{"activation": "swiglu", "norm_place": "pre", "positions": "rope", "qk_norm": false, "attn_scale": 0.125, "bias": "none", "parallel_block": false, "lr": 0.00896, "lr_head": 0.00429, "final_lr_fraction": 0.05, "z_loss": 0.0001, "train_tokens": 126800000}
Each number is 128 + 32 x the weight over its row's rms, rounded and kept within 0 to 255. Layers, rows and columns count from 0. Numbers have three digits each. The size before them is the row's rms in percent of the matrix's.

# gate: layer 2 MLP gate, 320x128, rms 0.274, rows 202-218, columns 0-127
# up: layer 2 MLP up, 320x128, rms 0.267, rows 202-217, columns 0-127
# down: layer 2 MLP down (transposed), 320x128, rms 0.298, rows 202-217, columns 0-127
gate202 099:110130179106145188130127140108107102143169144100141096113150161101036096152108182130131080129056144159098089143196095134093134147086084113169099150200138128178167190135178095120127107124168067173058083104129100162132126160142094103130143096108148173135125157111158086146122074149103122073197133145132102158135141114153181156170163116134088089144146095111093140120107155151144160137112
up202 098:143098135129127163102082157106096087122129170149149143189081149114106112101198138078118171182125180153109102114119129140099154132112138139091151139181146098120169095120155066086088110082153130207122122123122105078149175134111102165128043179117073146048150113179160132139118094160143126057158129200145133158164112141128114146166127150080129086127090128102136107140159124068150160097113
down202 093:105152099144109121148171079188173142156124205126123137151073157117114163074135103101111175148124173164112124143112170126162179130102159080115121083079132084124130098099087117125102169117114165128170159129058078153151117121144101158141177142128060132111166084166155130063096158109134120153141145105127122105086125132137085151110101171124108145126145209148150152148176210167091102055110
gate203 100:098110116214128128049101141146148090144108201098153057159169127121121114091088080164154157109089111131109100111156081118150147140103124061194086121130149154134101109152160125118155169128075161139098076146131177195094119122165151151117175159109139107148161131118118156187177147069150200097180110104163108182152173148129123129137121145123120111074121092113167108149146176109148135112126
up203 090:142175124121119164194143111125110222120078086120056148118101088144137138121100173085077083172137123171108094133173086107038127174138164126117116127133119118151130165155106138142092148178106096131120153109114152115152157145089105103128134096154101128092140102086140129079100149075052132106137140087071108152157137140094141152149128079119099199118097099087118095138118055138064101091110
down203 100:133162152136145109098108139117106097053158144137146118115120069134141176142135115130150156170187137137100116100110192121164186105075096130129159124104112179096165099131090100088167158117137103131120132114149107122091146135108157176139157129166158144103119158167100091150169137136194092142127092137129190085039127119171087145106120228108101111157173122144120086117101183086202143188102
gate204 095:078158149161077133107173112131088130113124165148139164153145161111059105159166145128089118142115134044122091102114105151149125124103087139156134178099113084128101172170157152139131167082129190107155104138127155141138199081077126121136101201141144118123120134166047094172168144178156099160133125115184152159119158133068134148122058144081146123099135100150138144194186159103156129083108
up204 103:124092106161110138166161057134133155104043136151135066134108108146140108119154177160143145120158144129085133116150096166097148169106104136128123140139156101148101170151177058082155136107147132055107103124150166074113157112108093094116127178083113113189066078150096080148086123102126108124127175145149153127158175064073064141079088141099106158120106120178091138165162164091140174132121
down204 103:165139148100111120098121113117122104112196163161125191195152176074138149188119087079087140124115082074187129140107112117084103120190174145164124136095140115107115108141096153196184135146109120121164142123153119121099131161175154159155117122120132124147196151105120147085164152134188136124129078124117100130085095173074196079160136156093134102082093080063174114154162123166133147108157
gate205 084:077099122146162162087103116118121127106136187128152149087126205076108159100119133144105143078147128092142170134175093063169098090065135124123112193154135103109118145071173113158130128118085140109104147079075157126141149141111109094097132126126091122066073110145142051128127145124160155103154168138142168156141113176163143138143055076111139107145104120137198093096109105145040178141135
up205 088:113136171145142143187135119085169097167150062091131144152118112120191133109118146033147190136111126165115111121138157140139140135153077155156130130138107155125158116141142159082160101108084103149146133112135172124076148104145108083146135089148142134157136108208145179145161119083015142090105072111148140139100137102171145131157104146152065190085170061104121149125142163130133089144184
down205 089:110135043110122094060107171105140149111086193141134082062169122147086108044161097116138163160148124128146164106185142110162077110062163118126111151148113079150114109101139098171137143153154141040175071163108125108117116147151085131122117111123107140097113140105132052106134193138172146111134192112124142157147135158106124111136164094110141089130108168168174123161079157127128100167111
gate206 103:134132139119153135143113075182131171107140075156122087092107118139137161169147107133116186101159129134089186130125096162122056145112147100138097105133107143139152154095094200157092103047078130183161135142094179111131127129155059118147092128120125095108172079118100149076106116093085123137100094092104126034130131137176114120152147146093084189082131150120136062178119133191098148106107
up206 097:171115135082111096145160178103146141140088115156108113065099100101109114164120104215134151075083127153204113155139135116147164170116098137117093148112121118109037172151130092129064120125123175100145137112128164144120062169109079171116145078149220169113131120062121114142147166103130165108188124129146121140103088146111162163107139110101088129155108114164127083065142066124144118138145
down206 103:097134107139193150114159098171133110065157074174104162174104177074081104162119116085088092118103162166114138116162107136126174147137158099101116118120127148157137166084141121123140108080141087132181086150083102118100140089118167112127106079090097128181064061137116070105148078100088160185072081167120122093160101123140105108110130136174111107058137110115111155124140132167117137089058
gate207 100:153123156086122164167094111140134134214148163159102177154130106130087118116074128105128150122132120131130160111180101127119114146134123139135177075128167179175160176133105155149143137117100167052152143126167076104151121121103138150114150165139152142161115075208126128103149174193162128130159131114160215124161166095101120154091179108136234094141178122122123145099139187103108100097164
up207 107:134109154156126147120111133119124158113097120146170088108157131151173160132105141162143096143157139110186183144106138150165160105118119138131126112166184121140112136119131181083089132160189152199155114142090151181118116147096091110142131090071157116179082105147083096184079109098140148131071135152161107188122089108130165132148080129098060081166060135152110119097160196137081160156037
down207 115:129124090125074134146141190088145098141125116120144141145127142153142146113171097089147151111117050110147113107152054117167103131138123131144160145126143097142154131139045131095149178106138105139156136115126116135086145134127100125143134114163193183114046156176086089101074154144132110118150152175169096126143062110148104120152183135089194145008172139136135137135148090134085168151189
gate208 086:078144129159108099037096119090160064131094115089112094149136137106117166126181126084103124142169127114092082071118136155149141167169117201164114070148183155116130124162080103149080184096145163096165189131141093146112102167083116174105130109122081186161100096121104117105143147163096110151169143110160100123154124116155153089120132169137093106137140114082155171134127067109210148102125
up208 101:161116128104094136185119129173062164114181140148109119080093119111116076078111145142182164124120124135111158172146162079123124070066129128073064148099052139113122147106149159101176063137098109177116129128108162149111105065137129107134133202124146061120175138165133152132122181094168150097068099161112133103089164107106101146128137111122181135163149118169134135188136184142093157113127
down208 097:125125122135091109081107130153169043102074120123109105165152132150192171139094098094092109103147135111083090114143104211140165142180158138170240150194130153124121084153104108167081158124106134118127148124168134114094163124145125120156145083138077177152140100130150101087129136101086085163158134145142162182153161150157150091107129151140124163059088161106133127092147080120100138095080
gate209 092:150094143136098167153093117099101190090127173141085075158100159119168114061138118123125126121137086114166117147171136084121155102170139168054121144097159097071154204115112172114103085093115124072158088187105126153177143154094119150165141073100163098086125128173173053064113136122110156112159121176156105144151106111156073165155133130113151140152131130172144137179156125118118167163084
up209 104:150125165128136158150133110120113143116145175218110110171091160121182110103168090164096118162154087157121087180144121150130130069096091158119146113139144089103175187089113156094071157127162133088156117190123161130174115091096066109129183115126161142092118146186190130037114086151158157104149139159144074161137094134158090125150105097091172142124160160123158141163112170102124167094145
down209 103:091137113126160186186124146199154159124195200129138169094129114107149161131172112074155150135089151129098110136108154110175062068159138161148113076119119082151111108169168162117113129132139127213185052089093136142128130154120106153123199108144133179138121106174153185181123156167134098094118182131128165144136156128085149090111082114172136140166156144107093136131164156118111140106122
gate210 108:156114117145083130124181140042107097121101126123124169122154108132164123052116126050108129115116126061134153139132121141196068112121115105126124109108123117105189124123171117142089127132153130156155090100111089128117135146187085094139114063100144156079117087142116134189125137086142134142214101135119067146213079067117152117166132134128064131130099077132149083104105113148127093186108
up210 106:135160130147101152101129125113085086153063158143149099144083121095127074154161146121135107076081117164152117168095141158156118113160125135100117117158171209214131141089123108125156117079100117126201084121096156165098123105146108163151166155112150142183070162131047111153138175115155125091155194127137101168106088102144150169116186078154181155163110178137164136137113112189124138141145
down210 102:176152163088100164117144186120119119148117189114106095163057093098141166150087092137110101119059127167161104064113152136122151109167147115097096105113155173100117080113149117098193146121087137062158104104152136150127149138104109111115100118096177149160106197130075086163143179075109103121125223136151096155148155118130178171088153100142108116154149135156125149131143174138137122191187
gate211 101:096163138155161122154087121112078209162147123117128081054149161149113143109133131152237138139134116099100138053105140073094172130122185115149139154135098175160144113134118132129097113129056095160093126191105191131107131158162143097144112102186156090159122153193119146121118156152127169126160182097080169129137143123156119146156129092063100128151143084154171164140107160153093101119139
up211 107:094115198058113142153121093192102172117153108084097158055155171109096177162145135146130113138147136091086112131138093091085155102118124199124148120081122128156100148172171097153111087188089161109147133104077108138134174147147127066124160182130128155150094177176115120133209181140130160121126143120147135167117128106105183084169149117106156104176136129101135176146082180113177126116138
down211 094:106082105114130125168136224112130069112078152151143149155108130144162126161073145122088091153087114116184130121163175119107113173151122134152095114124159115084112069091126073099122159105162143123103092129104149127182134103066089177154035160074163115102099141125185152159069130126112140095147103103106146178161154177121154143133126077128092133157093156158118077112136058158119172133127
gate212 101:119102132130137146050097101112156147126141162124143133143167102118125162134137118062119126169136148129123109099120123158102149143110157167094213083143149101142099135123174156111180086074175139102158068091163111125163178044183131117090179162194116125171115152131168136104122101131156106127126106120104118175141158120139165155040082149179106159068088122162077127168092122074121143101099
up212 096:098110161133104176202111121113131157099080126114147129127099159154120100112102101171117077097071104116094174175131142108188108089139093092120101171069153166172162175103127136159131208143101139155102167100110144164094068193092149119175149104160119126130150114150107090140074108123159119125174202124131119103122125145147120099195151128165067159115120130107203111082091073136116097150117
down212 101:126130068124091085170133174145107140163185146128128160108113164102082075045145112160141136143157100152150139166167105101171134159122054107189123184122147136101124078102136066198126222117128075099120150166148134114061100179099120151128105143157141096108122105112115129106104115127103170142146096096090143092142094129176123139099104069158153067109118126147162138171103131166117078124095
gate213 099:170189093160148160109109159131177140177120082148145114105146197128125114165135097106156066173132170102179136136126126120127099108120068147106112091126151132117110106129123158147091074161136175106068094081117109157166111187092128148107117159096164100119117102123077118142158114161132138115198143131126214105134165191150123135114125108113178056101172135105122134137198155197179151169100
up213 096:137095169116085057148146157156134112130117156148135187201111100118082095138117117086135106069120116137118106203140152130090136175140190097159098115116068168145134150159132130139127113121080121081186157109126126110105116195155166118167148143133135153138097126198228046136128139147138112137105135115171108114143157093137113181182102167115120181142180132145068124120136106096082153101146
down213 101:183150177110124146101085134134168097111185043126142101093130157132099090198130116144136101172118206128162193105074102142128088096079137163088142112089187114098103102169136126135140158157148189147121146136073142138179127182154143124107170142122142095152116093125124125138098108130113175143185153124080111126187097175122156137162135106100169067117142175125164115109174127197091139147117
gate214 075:095118169096143185104112153121101143110111094161096140109106093140086207131085166147160156127136166133163103145128149102072123127140150110106192128093163096077166063138138103144091138142151163149161120057128144172109112147135108132112079032105188137140109126161068121164118119176113111148107119110057137138166081150148117164145148147148156180163065112139172190111130077155165160155113
up214 077:146122092144137103137058186060158127130166100073147171125144116104067084130107151131118125085075176141120141089113143087155143089138172116078151134092142158147104110141098122120149156161124068124102158095160128171158159187061081117148127160066180083132098120096103181168138104133138146129175134118131112094156104076096105085141182165121112091145122101129099145140108208110159201147147
down214 083:123100186113133158116102099113104163071089115160121123111167089124128156099114147145199107113169128142119097134125107137055189123131171139127214079110151111073201101105123109132143145114141174143191125141116125099094108076144143172129126078147109189072152144144150095110111203131165118136129189088082120164102128107096126121128121144187140139161089131129197174167118139107126087197112
gate215 093:110149128176101179120168154076127098121152142174138118161112150147128114160118112087091130142140144126131088080189109105186129113129125173201125092075126113149124175163122141091132155216165188094155151173193194121108051125128162151132107126121139164153114127125099077147127117169121069078145147156135120129086116106065075151113146177100118091079152135149201121124132162093101115153101
up215 108:145053105121145127099089060078173114154126108138088099132122135107167157125139177115122128120153148113111173156106190067186157118143140084176113075106138186142100211095176121124119149180138113156138136165159209139147126154176100113147154119086106144157124111126117152147181153088124142080174183122160108170104144158148128056147128123091135157163188126084156110184108132119128103102092
down215 103:103135142105117127129159106170108158126075100064123068110148051141074132126120078135167140145138088097121125123090121138080154149132133111077150190164127117138148109084111118138182137059151114062116115093075055094102105069117123176090115117183115105125089167137124198070139124099138146176098156114120139081109129140128165142131093121164069109176062125108114126170148117145162150139193
gate216 098:155193173105046155139102135129095178149110155191171142122135156051134148170144125089113089149161095147133144161126101158136117118100088130151082103174109104119103107098048180136128115171120131120106109174102151122145136072082127112194109140096119163154106112098126117130131095150110082139114108143178095148090084107150074098137179171151181180156150098123094184148146121198134074131160
up216 090:099085093160144084153143085150144133147128124057075098141134123145125087115148190195166145107131132102144133117135164119120151114172139141118103117093130118152125153194118091115117170132123134056140193091111165061153149209155108125132160151145074101073124159122118139140178176076076120165094129102055128123177162093075128158123113117135099094143154123157201095087125174133111181110113
down216 099:123156105153114091095145105191123075121118121136123124145160131140084111115125122195147141056175122110164104125122083147102145143160167092156149146128165099173098100089138160101104142111142095142121149085103196079151087158163118135124162074154133094118113131096110143105119108085110176151126087095104117107115127220099156197180191085136106088073188141166170082166124186153098088144109
gate217 109:196151155098096089134111137115115073124123141137096122114119083100093177144146146146172105095190215130180081123101133130094076116098136114150105161116161107119189138167107077120106107132182103091174110116142220154180140161099139082177087092090166119094105188124159133135129139138162168100147149130158104194162138154060098153100146165111134092125113095142127165118143171126128123185141
up217 106:127145112149094116143109129107109173179099207103077106101106086134186102113177098116213152080145143146116046155148128105136137112127145134112166096128087192130091115093179156101094172165104148108108142078129111117098121129131092145127135108136107066120130115190090114085125093187140150173137183150095106169154131116135066097129116134118101175162170050130146129159157115152152171190125
down217 100:143141183150081134103140178150128114124114158177138103080159117169150202152125191141116098117105111116131105091108077118190162130108133121097133217082136142129165163134154119108138091129147114116191151128154191172189145173172124113144180112130140082103113229110120142156158122070112135132098131101057131193132151162122150141115123119144057124145152085138152092123120105098088079111140
gate218 112:129127193130090074146147115103101077107091081135046177065115112207232137143154156098088135121128113097109197147075117105113137112113126113132144123091109143101132134134167141127139158156133111115144096142128147131152132108115151171134175150167128144064199119166084101099104144147140110156109164080136129140141113089209133075106144084187156109111101134147178118161115109131115134059154